Each number is 200 + 40 x the weight over its row's rms, rounded and kept within 0 to 999. Layers, rows and columns count from 0. The size before them is the row's rms in percent of the matrix's.

# layer 6 MLP gate, 1152x192, rms 0.082, rows 167-215, columns 48-95
089,216,150,148,176,89,179,172,154,191,163,226,217,165,228,167,175,119,232,170,152,204,189,187,215,263,287,171,151,245,169,190,249,219,152,175,231,265,203,243,241,224,185,184,254,202,193,177,223
111,229,119,169,221,216,261,135,159,189,162,231,212,228,162,221,214,180,191,158,191,150,129,186,168,170,191,203,113,174,175,187,191,167,254,153,220,172,234,181,262,213,175,230,175,178,286,184,150
102,151,220,210,205,193,256,221,213,166,217,172,227,283,146,246,213,236,176,311,174,224,202,150,196,213,182,277,185,241,203,126,269,264,246,211,217,173,220,99,217,184,161,184,199,165,154,190,203
122,198,279,262,221,164,204,237,201,187,156,145,211,219,227,176,198,179,124,125,188,247,152,268,103,165,185,263,223,222,190,217,179,224,227,152,203,162,201,196,249,210,178,152,168,124,246,204,226
112,193,180,153,239,218,142,202,169,148,264,200,181,186,113,183,225,281,183,189,181,276,208,181,234,210,227,235,217,277,164,182,255,272,205,235,171,215,125,299,152,120,264,164,256,157,191,158,227
099,221,144,218,202,183,162,212,278,201,192,179,158,219,183,211,187,199,216,219,147,206,204,215,221,175,145,218,183,257,253,252,162,217,166,187,203,168,285,188,228,228,220,231,206,225,239,176,188
107,206,203,216,120,226,214,232,212,212,225,116,146,247,216,172,157,169,243,178,197,191,137,125,194,156,231,196,168,249,187,164,129,211,190,140,219,146,200,276,303,284,143,173,219,198,188,235,193
099,192,152,229,167,148,199,216,252,166,213,210,212,303,191,191,243,153,216,130,220,208,205,226,224,175,112,101,190,147,188,191,278,150,142,190,271,227,272,181,212,214,128,229,217,178,204,240,169
108,203,225,195,286,250,210,243,204,205,263,241,199,216,260,254,218,195,158,141,124,173,165,165,246,241,217,117,196,244,264,188,215,152,197,177,151,253,156,169,202,199,227,194,210,194,218,196,236
103,150,134,281,216,190,156,195,123,206,160,171,221,207,190,140,182,243,150,178,149,221,191,197,181,171,239,168,309,184,245,179,208,240,194,222,212,206,256,175,213,187,302,145,277,138,168,208,200
104,193,218,129,176,229,134,177,212,187,213,172,213,221,189,188,170,199,178,201,164,170,142,258,153,204,171,172,245,162,137,169,231,207,165,203,184,138,180,206,236,166,215,202,205,198,245,187,175
098,186,304,154,211,235,207,275,88,261,146,228,170,254,239,237,176,197,215,214,211,164,198,238,212,241,180,221,205,240,225,152,166,185,214,140,233,134,201,245,223,249,199,216,201,223,168,200,192
086,239,206,217,210,214,254,188,227,206,219,150,181,236,148,256,182,153,217,173,198,204,216,205,273,144,135,262,203,164,220,219,192,278,264,239,210,203,243,181,199,181,182,147,262,184,119,228,241
098,227,195,185,213,178,210,196,160,141,277,180,229,188,201,127,211,130,164,176,175,220,145,253,149,219,179,129,168,217,218,148,150,218,257,158,255,182,245,217,205,241,209,254,174,261,185,183,190
098,191,202,172,287,174,244,129,172,194,238,136,207,185,176,201,110,196,181,201,228,234,212,194,218,206,186,180,198,181,171,208,240,259,143,216,147,297,265,225,187,261,191,155,184,206,209,230,210
081,198,200,175,110,182,242,161,164,184,189,195,152,138,189,195,210,251,210,191,121,180,240,232,220,255,182,196,180,102,150,208,232,175,169,164,197,236,245,149,139,288,147,189,190,138,203,176,217
103,242,237,163,228,150,168,257,186,187,186,228,197,258,149,247,142,205,200,274,210,208,165,176,219,151,201,236,169,227,266,177,123,230,187,129,191,188,150,109,198,122,228,202,164,164,205,257,257
092,225,182,156,215,254,184,151,153,224,170,203,174,200,253,162,212,223,189,227,92,207,244,177,180,207,228,166,176,192,232,232,231,129,226,232,218,240,254,243,190,237,165,208,176,183,290,154,178
103,151,176,214,197,151,224,177,233,212,220,238,202,211,198,216,158,188,184,159,194,192,160,229,192,213,223,212,177,207,184,213,225,241,168,168,201,177,233,259,210,128,222,173,242,120,218,218,150
091,256,207,230,260,202,191,234,194,206,175,113,281,206,179,134,191,188,213,187,128,216,128,204,160,182,273,215,230,198,221,286,205,193,251,203,199,196,256,207,180,221,213,161,181,216,122,187,226
101,167,217,119,189,216,220,159,225,215,208,205,158,200,187,153,170,155,188,44,196,198,188,205,123,197,231,138,110,181,163,193,267,181,181,221,194,206,188,295,292,199,179,216,224,183,257,228,177
092,148,169,251,220,204,214,230,174,203,212,209,257,205,199,213,226,148,206,226,193,240,154,165,207,177,254,198,189,214,203,164,220,128,184,138,277,159,187,238,242,172,230,169,248,213,213,225,218
099,254,184,168,196,153,196,311,217,209,181,230,303,185,113,244,260,171,211,254,218,175,172,203,228,159,138,185,164,224,234,120,196,195,209,202,228,196,237,216,206,258,235,197,251,181,196,193,238
112,208,238,196,274,190,176,149,192,190,270,254,196,227,142,226,234,175,247,162,257,146,112,205,196,115,222,293,170,182,188,157,161,180,206,231,192,149,211,238,232,240,211,131,144,195,251,179,263
094,181,216,208,175,198,175,157,203,168,245,239,219,147,124,251,147,153,219,156,232,176,153,237,225,230,249,227,224,193,198,251,264,115,198,193,247,209,262,246,238,149,180,197,216,151,225,253,191
098,162,238,238,204,226,206,196,161,238,195,213,220,259,262,156,242,204,181,157,194,190,174,201,159,130,209,242,227,222,229,256,143,197,202,193,218,270,235,169,168,137,264,106,234,125,246,250,260
104,161,149,222,234,199,216,179,174,227,241,139,111,168,100,116,228,224,205,179,227,205,220,243,182,248,207,158,211,182,220,230,235,193,213,223,200,176,258,144,205,199,280,177,217,119,212,156,208
100,204,229,278,204,206,198,208,171,192,211,159,214,215,159,197,143,149,162,163,213,195,205,154,211,195,193,215,181,194,176,168,239,174,209,168,194,294,197,196,215,235,255,179,213,221,264,219,221
098,163,183,150,205,273,253,173,201,141,239,199,153,218,235,217,212,186,210,195,193,219,177,218,200,167,108,249,149,256,236,112,207,206,229,230,265,173,195,222,147,189,188,217,260,195,217,210,250
100,206,217,107,209,196,155,151,191,199,230,164,164,210,226,147,197,205,191,235,210,215,168,176,144,146,234,212,110,244,241,190,162,126,156,182,280,180,225,186,204,269,206,216,218,209,286,168,194
111,293,184,180,216,138,245,222,177,199,226,217,238,204,215,262,210,188,167,243,177,241,155,171,152,225,143,262,231,137,211,115,184,208,217,184,269,189,166,133,137,249,226,166,214,234,202,140,200
090,176,214,152,250,218,203,185,174,269,233,174,173,240,227,187,219,189,179,146,227,199,244,220,181,227,193,197,177,223,243,134,224,197,158,156,192,192,155,222,263,267,254,152,265,173,189,146,204
104,233,222,233,261,191,215,211,222,198,174,214,168,261,220,237,202,67,198,225,214,196,196,150,167,190,238,164,215,193,304,186,249,215,139,207,143,217,171,143,211,207,207,191,165,217,237,171,180
108,146,250,277,143,216,217,127,180,176,276,163,190,153,189,196,248,163,195,174,283,172,178,206,226,307,193,204,263,239,188,148,225,210,131,248,213,163,146,200,174,229,265,185,195,168,171,185,253
096,191,182,175,263,161,140,262,149,176,227,143,150,163,257,218,176,192,255,269,193,196,171,174,164,188,213,229,258,221,130,160,202,242,250,127,242,196,201,202,196,191,227,218,238,223,244,151,159
104,148,152,162,276,110,176,263,128,195,179,273,175,243,248,179,179,150,250,272,180,255,192,178,188,206,187,152,208,241,174,230,214,155,271,202,204,171,282,150,143,162,248,161,174,190,238,189,174
092,208,134,212,223,207,239,168,249,157,137,135,280,225,174,146,144,120,222,216,175,204,181,204,165,224,225,179,244,166,176,104,180,191,233,189,201,215,196,179,220,224,264,175,184,212,158,185,138
099,184,178,149,151,193,273,218,228,184,125,247,207,212,244,198,247,244,223,199,175,133,99,150,192,145,249,147,182,97,226,231,222,188,188,163,182,188,286,272,231,160,191,196,185,232,228,192,214
106,292,255,161,215,207,280,210,181,217,144,177,200,123,211,197,154,117,214,239,138,222,210,189,145,260,96,221,161,277,138,177,206,198,256,121,201,146,237,171,215,211,166,172,259,197,213,205,216
102,152,204,211,239,178,198,219,189,247,193,116,135,197,186,294,224,143,152,187,299,234,244,205,205,203,208,207,232,248,179,174,236,232,186,197,203,288,209,126,281,200,241,188,237,167,138,185,163
105,126,196,203,214,128,168,198,260,119,172,214,163,199,252,138,199,177,126,178,259,182,178,233,230,229,267,163,204,181,276,226,186,193,176,202,199,190,226,175,186,173,228,161,245,187,261,234,155
089,193,182,269,227,168,198,232,180,202,246,206,209,251,174,190,281,238,199,222,194,241,200,159,239,256,150,223,291,208,218,188,219,271,240,155,249,126,176,203,232,110,161,196,97,150,203,206,173
106,234,161,211,170,185,140,188,157,224,228,214,190,193,198,197,166,234,163,222,188,192,193,145,153,233,191,180,196,188,172,208,182,226,265,219,201,182,161,207,187,194,137,200,201,146,279,182,235
099,203,250,143,217,130,213,250,198,158,247,133,188,225,175,202,187,176,163,215,144,209,204,105,147,216,220,147,226,193,218,162,193,130,182,234,235,157,150,188,191,163,268,154,227,189,178,88,226
101,170,250,161,178,208,207,195,217,84,173,190,223,220,246,228,307,149,174,225,205,174,178,177,166,210,202,174,242,198,237,110,118,217,205,214,251,188,133,147,224,201,212,118,206,108,193,230,197
102,205,186,204,242,102,224,161,213,223,223,207,189,242,239,235,218,199,170,211,190,285,152,227,189,215,216,251,170,202,261,157,254,237,173,199,216,185,203,149,224,189,117,205,134,184,172,234,142
108,161,190,179,258,170,186,216,213,104,196,245,164,196,242,207,238,154,202,182,205,196,189,245,336,201,227,206,201,256,198,211,272,163,186,206,124,217,300,226,204,200,250,199,247,178,165,171,175
098,199,177,225,198,178,203,209,263,164,185,187,208,251,115,107,176,202,225,219,253,199,244,218,253,306,228,195,151,266,171,212,234,174,199,183,214,176,222,166,191,206,186,150,250,183,219,175,231
095,181,227,247,223,174,176,182,270,237,174,202,241,193,155,257,253,158,258,211,233,168,163,252,179,242,266,163,184,195,170,231,242,215,158,171,244,238,230,116,243,204,189,224,183,173,316,153,198
# layer 6 MLP up, 1152x192, rms 0.0775, rows 167-214, columns 48-95
094,227,204,229,212,196,133,154,237,202,197,244,132,183,242,158,81,243,147,180,176,206,272,252,189,161,183,160,184,143,193,314,197,191,195,123,281,192,156,230,141,193,205,156,237,219,206,196,217
107,192,180,246,258,214,151,166,212,271,202,220,226,247,174,155,163,177,249,149,206,242,212,163,216,243,113,215,217,277,233,194,180,156,161,178,166,219,206,223,189,141,198,212,254,215,191,226,241
106,203,213,199,220,254,129,152,210,249,233,160,187,166,162,185,169,167,217,202,212,151,152,245,203,248,205,147,225,243,213,235,192,196,240,182,218,270,184,238,154,170,236,119,123,219,178,240,119
104,194,218,143,152,150,208,197,219,130,276,175,235,151,168,187,208,147,144,203,284,199,164,176,214,222,321,259,276,215,256,198,222,227,212,201,194,174,187,191,210,209,217,156,218,204,151,142,192
113,163,300,193,219,202,132,240,208,141,246,153,183,252,255,307,219,191,201,218,201,227,193,154,214,158,166,247,184,219,212,164,211,162,235,244,137,207,172,273,141,304,171,241,233,264,182,165,164
103,191,242,195,249,170,168,215,172,228,149,224,211,153,205,241,225,208,208,156,194,164,157,199,240,119,201,188,170,190,263,209,150,230,215,227,147,112,189,228,162,213,323,234,215,189,210,209,151
106,163,164,271,196,190,246,215,167,228,159,185,241,202,177,145,202,190,254,165,148,175,172,202,230,189,190,118,225,164,234,157,219,214,153,193,181,176,253,170,184,239,121,244,116,213,183,170,259
099,220,214,244,206,199,133,168,209,268,44,218,161,75,272,194,211,164,139,186,174,208,255,277,236,165,185,241,200,238,219,218,263,223,231,216,194,189,197,247,222,176,189,183,158,234,160,282,120
104,206,169,185,188,228,218,155,313,179,211,198,224,203,206,221,217,201,215,224,180,250,162,113,250,148,170,279,209,221,201,203,227,300,210,233,223,139,174,184,207,213,257,202,173,194,223,234,249
107,193,248,174,210,173,205,226,312,105,280,136,248,200,200,240,157,206,169,182,217,167,206,191,225,254,155,233,177,269,210,211,200,245,189,205,243,191,230,167,203,155,143,225,200,189,279,161,252
104,183,184,273,250,243,190,175,188,209,163,161,193,216,215,264,209,229,244,189,237,118,189,254,189,266,190,180,318,204,178,191,273,215,163,218,223,260,168,139,204,150,184,180,205,226,181,221,227
101,185,152,152,263,188,164,157,185,219,242,234,175,234,184,236,211,197,204,212,131,181,174,139,262,179,215,220,141,201,190,163,155,202,212,216,298,220,254,189,247,258,163,152,159,203,236,176,173
084,232,212,195,185,130,216,182,181,253,205,152,286,137,196,229,194,268,207,286,209,179,264,281,160,183,94,273,110,235,222,237,201,236,239,149,174,225,210,247,210,251,247,201,169,191,220,271,198
098,147,216,189,211,241,277,250,177,165,179,225,217,188,205,177,143,200,188,202,155,189,161,180,212,181,286,181,276,182,225,179,148,234,210,228,155,153,147,267,183,233,243,196,165,157,132,234,212
100,149,192,169,271,220,218,196,311,170,253,171,254,206,172,224,250,235,181,216,147,153,116,162,262,177,168,255,220,167,219,142,207,258,236,224,201,181,207,224,178,232,138,184,194,144,207,247,181
082,229,213,196,193,204,218,213,205,219,221,192,238,174,144,253,253,285,227,157,229,210,215,178,139,231,234,147,148,218,198,140,131,240,184,295,98,183,259,195,232,245,207,269,175,209,171,141,210
099,144,205,227,163,228,196,206,190,176,165,293,202,241,194,274,209,181,236,145,149,228,97,205,201,188,154,198,187,228,102,242,154,168,181,118,205,206,152,173,199,160,233,242,215,217,230,260,245
091,130,146,222,220,165,215,227,181,259,248,208,241,168,133,173,232,179,213,214,213,242,271,205,192,161,147,170,249,241,196,207,208,175,170,192,223,165,235,138,257,129,251,177,218,135,164,250,224
109,296,171,158,217,166,210,164,180,166,187,179,201,249,207,229,235,197,167,243,208,213,217,172,222,225,169,196,218,251,210,156,199,200,177,175,225,238,191,193,166,215,181,183,114,131,256,115,187
094,193,218,151,186,162,226,275,264,233,197,179,255,206,246,176,161,204,152,220,152,212,189,123,228,154,186,176,195,202,168,194,205,243,106,221,189,159,212,99,179,205,223,224,191,290,185,186,172
102,229,217,265,144,201,178,186,186,182,193,147,174,173,216,187,233,208,195,184,223,200,214,141,173,203,186,219,261,178,224,248,203,165,126,197,152,176,262,173,146,237,234,244,225,187,216,200,188
096,213,63,244,208,211,152,188,224,230,186,225,179,209,212,178,235,225,238,216,159,225,188,217,202,126,252,164,233,198,204,193,200,154,165,173,207,168,228,270,225,165,188,176,243,214,208,145,267
100,240,205,178,190,237,226,172,286,187,221,189,243,193,273,215,162,107,248,235,176,212,109,259,244,193,260,120,197,124,191,211,142,185,258,207,223,195,203,158,185,230,124,219,65,184,217,209,177
107,205,171,186,158,325,231,226,170,148,183,240,220,168,222,229,207,159,176,120,133,209,174,201,154,197,286,148,252,82,255,236,185,135,161,215,159,191,106,235,172,231,225,233,246,233,256,173,198
095,164,230,194,217,185,268,150,225,283,200,269,232,211,186,196,320,204,233,209,202,244,226,263,251,232,182,182,169,243,160,275,184,189,223,124,250,174,230,128,204,154,204,263,237,257,245,154,136
096,164,171,200,172,207,190,231,202,227,164,123,239,155,170,165,185,155,278,197,198,246,293,220,180,248,235,155,165,107,206,150,112,288,233,226,241,256,221,131,272,231,275,221,297,204,204,152,240
104,187,189,232,219,199,228,231,197,169,191,220,221,143,155,169,260,223,240,244,154,157,219,235,227,183,195,173,152,191,224,302,163,121,229,245,179,123,164,163,190,240,111,208,159,196,208,207,198
095,166,208,168,193,155,211,123,187,232,247,210,199,214,206,131,182,188,231,256,180,151,276,249,216,130,209,236,188,135,169,219,178,204,187,234,219,217,163,140,214,192,179,97,227,191,163,139,166
100,193,185,221,203,218,277,188,157,243,183,152,136,153,256,207,218,163,207,237,152,199,176,130,196,157,264,183,161,174,173,135,201,206,195,176,108,156,167,234,165,201,198,218,281,262,205,215,213
096,184,151,170,180,227,204,231,167,159,158,248,142,208,244,194,175,212,205,226,146,213,186,142,221,213,170,132,262,209,243,193,259,227,194,257,80,157,211,245,190,143,286,221,243,227,211,127,192
103,131,158,202,197,231,262,283,196,233,211,144,237,225,259,282,263,165,246,202,163,221,182,175,178,195,217,197,143,192,268,132,182,201,183,220,236,169,145,165,219,211,204,223,201,189,178,182,230
087,195,236,195,266,181,220,236,197,163,197,228,203,233,204,196,89,231,155,167,188,254,205,138,213,111,228,188,193,194,198,179,189,158,184,162,209,254,180,152,267,208,173,233,168,232,177,202,224
101,231,249,223,204,164,190,166,212,265,249,210,162,191,186,262,208,196,184,218,278,226,217,233,209,105,185,230,165,236,145,205,155,187,188,228,226,188,220,167,151,203,218,143,220,198,169,155,245
109,259,163,248,260,297,208,201,187,175,224,198,218,228,217,185,194,153,197,142,185,199,200,218,249,284,216,213,243,188,222,257,219,64,168,182,184,226,245,207,237,153,189,211,153,225,275,144,214
093,176,161,288,259,146,197,197,233,213,114,177,268,191,252,198,239,233,192,179,119,249,169,204,180,171,237,250,298,253,176,219,206,243,255,264,165,239,251,127,252,190,240,206,229,192,286,191,231
104,180,131,253,252,213,202,176,222,235,226,190,163,347,214,172,191,175,226,160,316,258,190,214,131,245,214,194,182,238,197,309,251,120,264,174,223,174,169,192,170,213,185,245,244,201,123,185,171
092,226,150,179,262,243,198,189,183,197,153,247,130,161,208,189,156,197,271,169,165,207,173,162,192,245,199,234,230,209,293,165,210,224,159,145,195,185,215,204,171,214,222,178,209,230,145,127,185
106,147,106,221,212,214,216,231,301,267,162,202,154,228,156,201,134,180,173,216,187,196,186,215,180,145,181,207,250,170,259,151,115,208,206,214,202,162,123,221,223,141,203,181,242,125,233,141,167
102,207,199,169,202,133,253,172,200,184,150,138,295,192,170,223,230,221,155,223,313,200,206,183,249,200,204,239,192,159,187,229,219,257,169,157,173,167,138,152,119,211,181,218,238,237,184,293,144
104,160,162,184,200,181,182,158,171,171,169,215,168,133,222,183,293,261,262,187,185,178,164,163,171,120,197,277,130,147,202,198,168,214,132,263,275,204,123,282,204,215,233,136,159,170,251,221,172
107,164,197,180,148,203,233,253,256,207,227,181,193,227,173,280,189,214,130,154,215,191,199,241,294,210,158,200,181,243,196,131,235,224,239,137,222,213,214,193,182,182,194,202,208,217,192,189,239
091,306,236,208,220,165,175,173,138,182,198,227,242,236,200,190,222,148,243,172,231,150,148,204,151,143,269,214,221,214,219,210,256,132,250,217,236,263,186,200,201,179,211,211,152,171,194,210,206
105,185,217,189,202,218,109,159,243,219,178,163,173,246,189,156,261,103,191,197,124,240,217,206,203,129,203,245,189,288,207,156,156,169,250,190,205,285,159,169,180,165,200,200,177,164,200,260,96
096,172,278,151,215,171,181,150,208,113,89,264,217,138,190,222,202,200,194,239,199,138,219,255,286,145,254,241,218,184,162,118,167,185,237,251,272,207,240,133,274,107,294,262,242,196,125,196,202
108,174,234,215,125,200,175,203,185,109,153,111,160,261,248,201,211,203,102,193,181,193,151,191,177,211,210,106,268,223,196,258,236,162,198,211,236,252,201,210,191,198,211,126,185,75,162,242,202
099,165,177,231,211,100,242,139,188,192,175,212,205,239,258,211,217,152,162,195,200,333,184,140,246,225,184,193,164,184,216,177,236,215,227,231,248,201,250,227,207,182,176,256,193,207,164,275,145
108,152,178,212,244,215,171,248,162,124,201,156,140,158,236,191,140,167,214,265,232,185,204,176,191,189,201,169,199,161,177,171,194,189,199,147,110,217,199,199,183,230,205,159,236,199,231,209,194
095,240,247,216,222,277,262,214,200,186,209,203,217,131,214,170,231,214,208,203,215,132,242,201,223,231,198,188,163,205,143,196,208,207,242,189,204,144,107,273,137,195,188,228,267,286,97,204,229
# layer 6 MLP down (transposed), 1152x192, rms 0.0757, rows 167-214, columns 48-95
095,217,239,240,182,227,304,160,220,247,193,139,204,170,122,270,274,173,271,166,195,229,171,222,196,199,205,201,226,242,226,263,185,276,201,218,206,209,201,241,191,226,177,219,233,132,188,250,243
105,280,215,183,221,238,218,234,254,251,224,157,257,228,195,233,235,167,195,164,207,212,91,172,258,219,181,209,255,129,236,192,223,174,217,248,229,203,223,254,253,244,188,118,206,131,252,167,171
105,162,173,206,196,202,221,186,200,98,170,166,211,225,192,248,164,152,204,200,198,212,158,225,192,207,235,215,139,246,217,172,214,220,246,207,232,214,176,196,223,188,217,255,231,115,142,170,262
102,161,206,153,194,224,142,267,198,230,266,192,244,237,169,254,204,196,166,236,192,166,209,194,231,179,176,252,193,219,215,172,257,198,228,307,174,215,279,170,195,198,220,216,189,229,165,284,205
108,232,198,173,267,225,212,228,174,149,178,211,217,224,191,159,244,207,208,241,176,158,135,173,189,239,219,116,188,158,218,183,168,230,166,198,195,234,270,143,253,212,214,165,176,198,239,304,215
106,162,238,201,157,204,185,185,155,108,187,242,251,245,226,193,120,167,177,139,200,274,219,204,170,186,137,234,223,199,247,152,221,190,135,254,197,281,251,194,198,229,171,186,208,160,208,195,189
106,213,219,133,191,202,223,160,179,289,206,182,243,239,239,113,171,209,192,270,205,279,281,182,166,277,182,218,253,244,250,218,194,171,179,158,246,194,195,175,121,213,144,244,206,250,202,204,165
101,209,206,209,219,201,158,148,223,229,266,231,279,202,176,189,266,180,185,134,166,244,230,124,270,223,251,258,192,216,184,197,229,224,139,145,232,188,199,213,253,213,250,243,177,248,241,215,307
106,235,126,184,225,207,170,201,202,185,196,255,175,245,235,167,121,133,223,188,138,240,123,221,189,221,173,202,174,197,174,177,224,171,167,205,191,183,201,127,197,196,249,217,151,245,226,208,186
105,152,209,254,130,159,203,157,136,147,206,211,219,152,200,217,173,252,242,95,236,120,133,191,219,207,206,219,153,251,135,170,189,261,200,168,174,189,223,185,153,171,188,213,242,135,158,256,193
104,251,182,219,184,253,209,182,215,209,147,222,143,129,135,279,168,178,142,234,174,180,150,214,246,212,252,261,182,178,190,212,180,231,199,270,167,312,145,210,161,223,217,196,209,185,170,190,251
101,171,210,199,190,177,194,218,165,155,210,221,237,256,289,200,187,187,176,206,136,193,155,277,129,233,175,202,253,211,247,156,87,124,142,155,224,144,190,211,236,203,237,235,158,203,185,121,222
087,198,197,177,268,199,184,265,195,251,218,207,200,231,170,149,167,222,148,250,303,175,234,200,203,147,236,296,206,156,243,237,177,190,159,204,252,231,263,205,146,237,212,149,163,191,197,185,199
098,199,192,203,223,180,275,224,195,247,256,169,201,226,239,207,151,193,197,214,164,257,205,240,229,196,141,192,270,223,194,87,182,139,254,184,188,180,183,235,182,251,218,197,248,186,261,249,253
100,207,199,174,202,220,182,283,182,212,191,156,114,169,198,202,196,269,120,202,199,146,143,246,161,246,139,193,164,212,181,201,168,138,162,180,250,204,239,180,237,176,234,194,147,174,183,145,148
082,171,282,163,193,250,189,211,193,202,200,216,193,159,210,155,276,204,243,158,229,138,180,152,132,122,237,197,261,243,195,212,233,134,199,220,268,114,184,239,175,202,171,198,213,173,164,230,161
099,184,192,175,216,152,211,190,121,178,172,244,182,233,145,217,290,208,199,210,203,281,152,143,155,202,159,195,181,190,195,205,146,176,217,161,223,291,211,135,187,241,255,184,221,260,236,135,215
091,176,147,106,204,242,220,198,237,234,203,220,219,205,234,216,203,146,172,278,197,134,209,285,280,256,282,172,251,187,207,137,172,184,169,209,143,232,227,227,163,213,303,163,163,221,161,222,142
100,149,188,203,244,146,148,158,234,154,228,277,140,211,198,199,123,159,223,160,200,204,185,201,174,218,268,224,161,225,159,156,180,242,170,190,177,225,196,111,193,130,163,231,172,133,220,212,114
094,205,180,143,205,176,181,174,232,198,176,197,152,171,180,161,235,225,149,244,195,206,274,85,192,206,166,186,177,197,146,198,207,177,200,199,181,101,239,140,176,225,173,208,223,188,221,154,228
100,187,215,188,179,216,211,253,264,226,216,178,294,213,194,244,156,244,228,155,154,176,227,230,204,207,135,166,214,174,187,134,189,205,303,247,123,245,173,200,191,182,211,219,186,261,196,218,97
096,189,177,165,244,270,200,161,231,172,120,222,207,166,225,248,201,222,258,224,200,134,255,255,250,249,236,202,210,148,147,210,242,252,178,217,241,215,144,180,183,252,251,257,211,147,214,100,175
101,256,202,131,253,234,216,240,221,187,273,203,185,166,124,167,231,215,206,185,189,341,191,153,157,190,209,188,179,128,119,227,145,74,223,169,215,198,210,219,197,181,219,174,258,208,252,160,236
107,210,248,168,215,182,247,196,187,175,195,216,197,245,194,211,220,219,174,179,204,214,236,205,240,186,269,264,237,215,228,214,178,226,279,243,223,259,148,201,141,153,183,194,262,179,256,202,171
095,286,168,209,200,213,203,249,179,225,180,222,191,152,176,219,237,230,218,162,164,196,192,136,212,287,223,180,187,198,174,177,194,202,195,173,161,213,230,217,210,223,159,261,204,169,181,168,248
097,219,162,185,204,131,267,190,178,148,203,148,223,186,206,251,159,190,180,169,209,265,263,181,183,168,243,233,171,204,115,112,220,169,190,213,225,191,220,181,208,155,182,163,163,238,254,183,223
104,254,278,245,271,154,192,206,181,220,185,146,230,201,204,217,169,177,184,216,239,179,166,230,122,215,253,245,163,134,173,196,222,223,139,129,139,255,154,263,230,211,243,190,196,118,182,191,195
099,204,277,211,149,186,214,166,188,195,196,188,189,208,195,152,43,186,199,203,221,187,174,218,200,261,223,291,216,187,222,144,151,166,235,187,266,224,203,137,264,212,193,160,144,191,183,198,213
097,217,209,173,223,167,205,299,219,152,211,228,196,187,176,200,222,176,232,257,184,225,226,188,146,250,228,206,227,249,255,172,196,217,221,236,169,217,122,174,146,258,264,232,246,190,169,195,216
096,176,128,178,240,243,152,105,225,150,212,222,240,170,194,157,234,201,204,227,268,240,161,317,271,193,232,219,237,159,212,176,191,183,184,246,248,157,223,172,217,174,196,163,230,246,205,153,240
100,264,206,214,147,213,116,197,225,103,181,194,178,251,216,185,146,231,270,204,226,246,264,189,239,287,200,172,205,247,259,303,206,241,225,166,231,204,246,220,191,184,191,218,245,218,193,167,144
088,208,164,182,112,134,177,267,182,272,158,220,201,195,222,222,118,226,176,230,235,133,136,246,205,225,169,172,213,244,131,254,226,201,237,177,159,159,221,183,130,239,137,285,161,137,166,233,208
104,138,208,201,155,167,196,180,187,247,152,244,175,192,183,197,219,168,195,254,204,211,269,225,182,141,172,179,202,162,219,249,134,228,154,252,204,218,245,167,207,230,145,193,309,142,186,170,272
111,256,217,288,142,141,184,223,113,186,262,259,279,248,208,193,233,184,185,207,161,179,96,217,221,257,172,203,140,223,263,217,212,155,178,161,176,182,210,199,143,261,203,174,239,261,164,291,195
095,222,220,235,219,154,192,225,127,229,192,178,209,241,176,179,233,215,181,183,201,262,249,186,222,208,215,135,171,194,262,188,208,182,227,180,163,202,234,207,200,216,262,201,221,244,220,214,190
101,285,203,201,215,249,196,230,164,207,156,173,225,168,151,201,195,294,137,196,247,204,173,235,198,176,198,259,194,178,219,172,191,255,127,141,225,226,175,238,194,217,205,223,78,230,219,192,196
095,230,189,175,226,217,120,129,201,213,142,195,160,183,188,235,160,190,187,234,261,223,223,247,189,196,224,98,195,181,180,258,240,193,198,150,229,162,187,193,186,200,175,213,269,231,196,227,199
103,114,190,225,166,124,140,213,213,179,188,238,267,165,175,208,219,234,170,188,224,166,158,231,178,150,202,212,201,198,209,187,113,134,148,210,264,182,274,246,183,99,226,207,154,209,223,149,210
106,160,182,220,130,156,217,184,245,148,170,234,265,228,184,198,269,246,159,195,201,117,190,172,199,162,224,211,238,146,233,234,234,148,193,253,194,236,226,217,138,184,116,206,176,148,140,264,201
108,169,253,162,307,227,165,193,227,210,143,219,165,188,199,139,235,221,196,239,177,165,53,149,170,251,300,163,240,231,178,238,141,196,107,230,203,206,180,184,206,200,207,207,153,193,261,205,259
107,196,186,183,172,186,215,226,184,91,165,138,155,181,227,174,158,185,244,173,221,222,222,283,193,167,150,208,233,215,229,190,256,248,132,205,255,197,221,226,189,118,172,195,167,196,228,217,184
093,155,194,215,179,175,246,242,159,157,135,173,347,192,210,185,206,200,186,214,269,191,190,199,169,174,209,253,173,320,182,151,191,194,275,260,209,227,233,205,208,179,200,203,185,173,213,192,210
105,96,220,266,161,191,195,271,187,226,196,224,192,214,252,151,168,145,168,132,200,209,191,223,165,140,182,231,188,170,169,228,203,179,231,212,259,139,202,127,186,179,152,225,202,170,142,272,143
098,221,215,272,312,117,145,182,148,216,134,187,181,237,128,228,161,245,187,232,165,225,190,233,130,225,152,159,181,233,219,190,249,121,127,240,183,234,209,222,188,244,189,227,164,193,231,159,252
099,142,243,192,236,223,151,179,183,184,230,182,218,133,175,216,244,217,154,217,203,272,200,188,196,200,146,237,190,256,205,197,189,245,192,128,280,186,182,216,138,160,214,282,232,209,192,259,244
101,143,218,200,203,162,205,203,183,159,224,224,272,186,209,181,237,296,231,233,241,177,222,201,209,267,191,249,146,172,226,234,229,208,211,167,161,238,163,128,192,242,235,205,168,231,176,210,211
104,184,152,269,199,208,141,247,224,125,137,190,180,205,175,181,187,211,249,281,248,215,286,171,250,187,244,207,178,200,140,164,159,214,166,177,120,199,264,142,146,217,261,195,263,193,147,179,241
094,189,251,148,291,222,238,209,241,243,224,211,154,163,235,239,293,213,182,201,179,161,198,229,152,129,159,132,213,201,253,237,247,206,128,237,152,186,72,179,202,211,182,199,185,232,102,195,220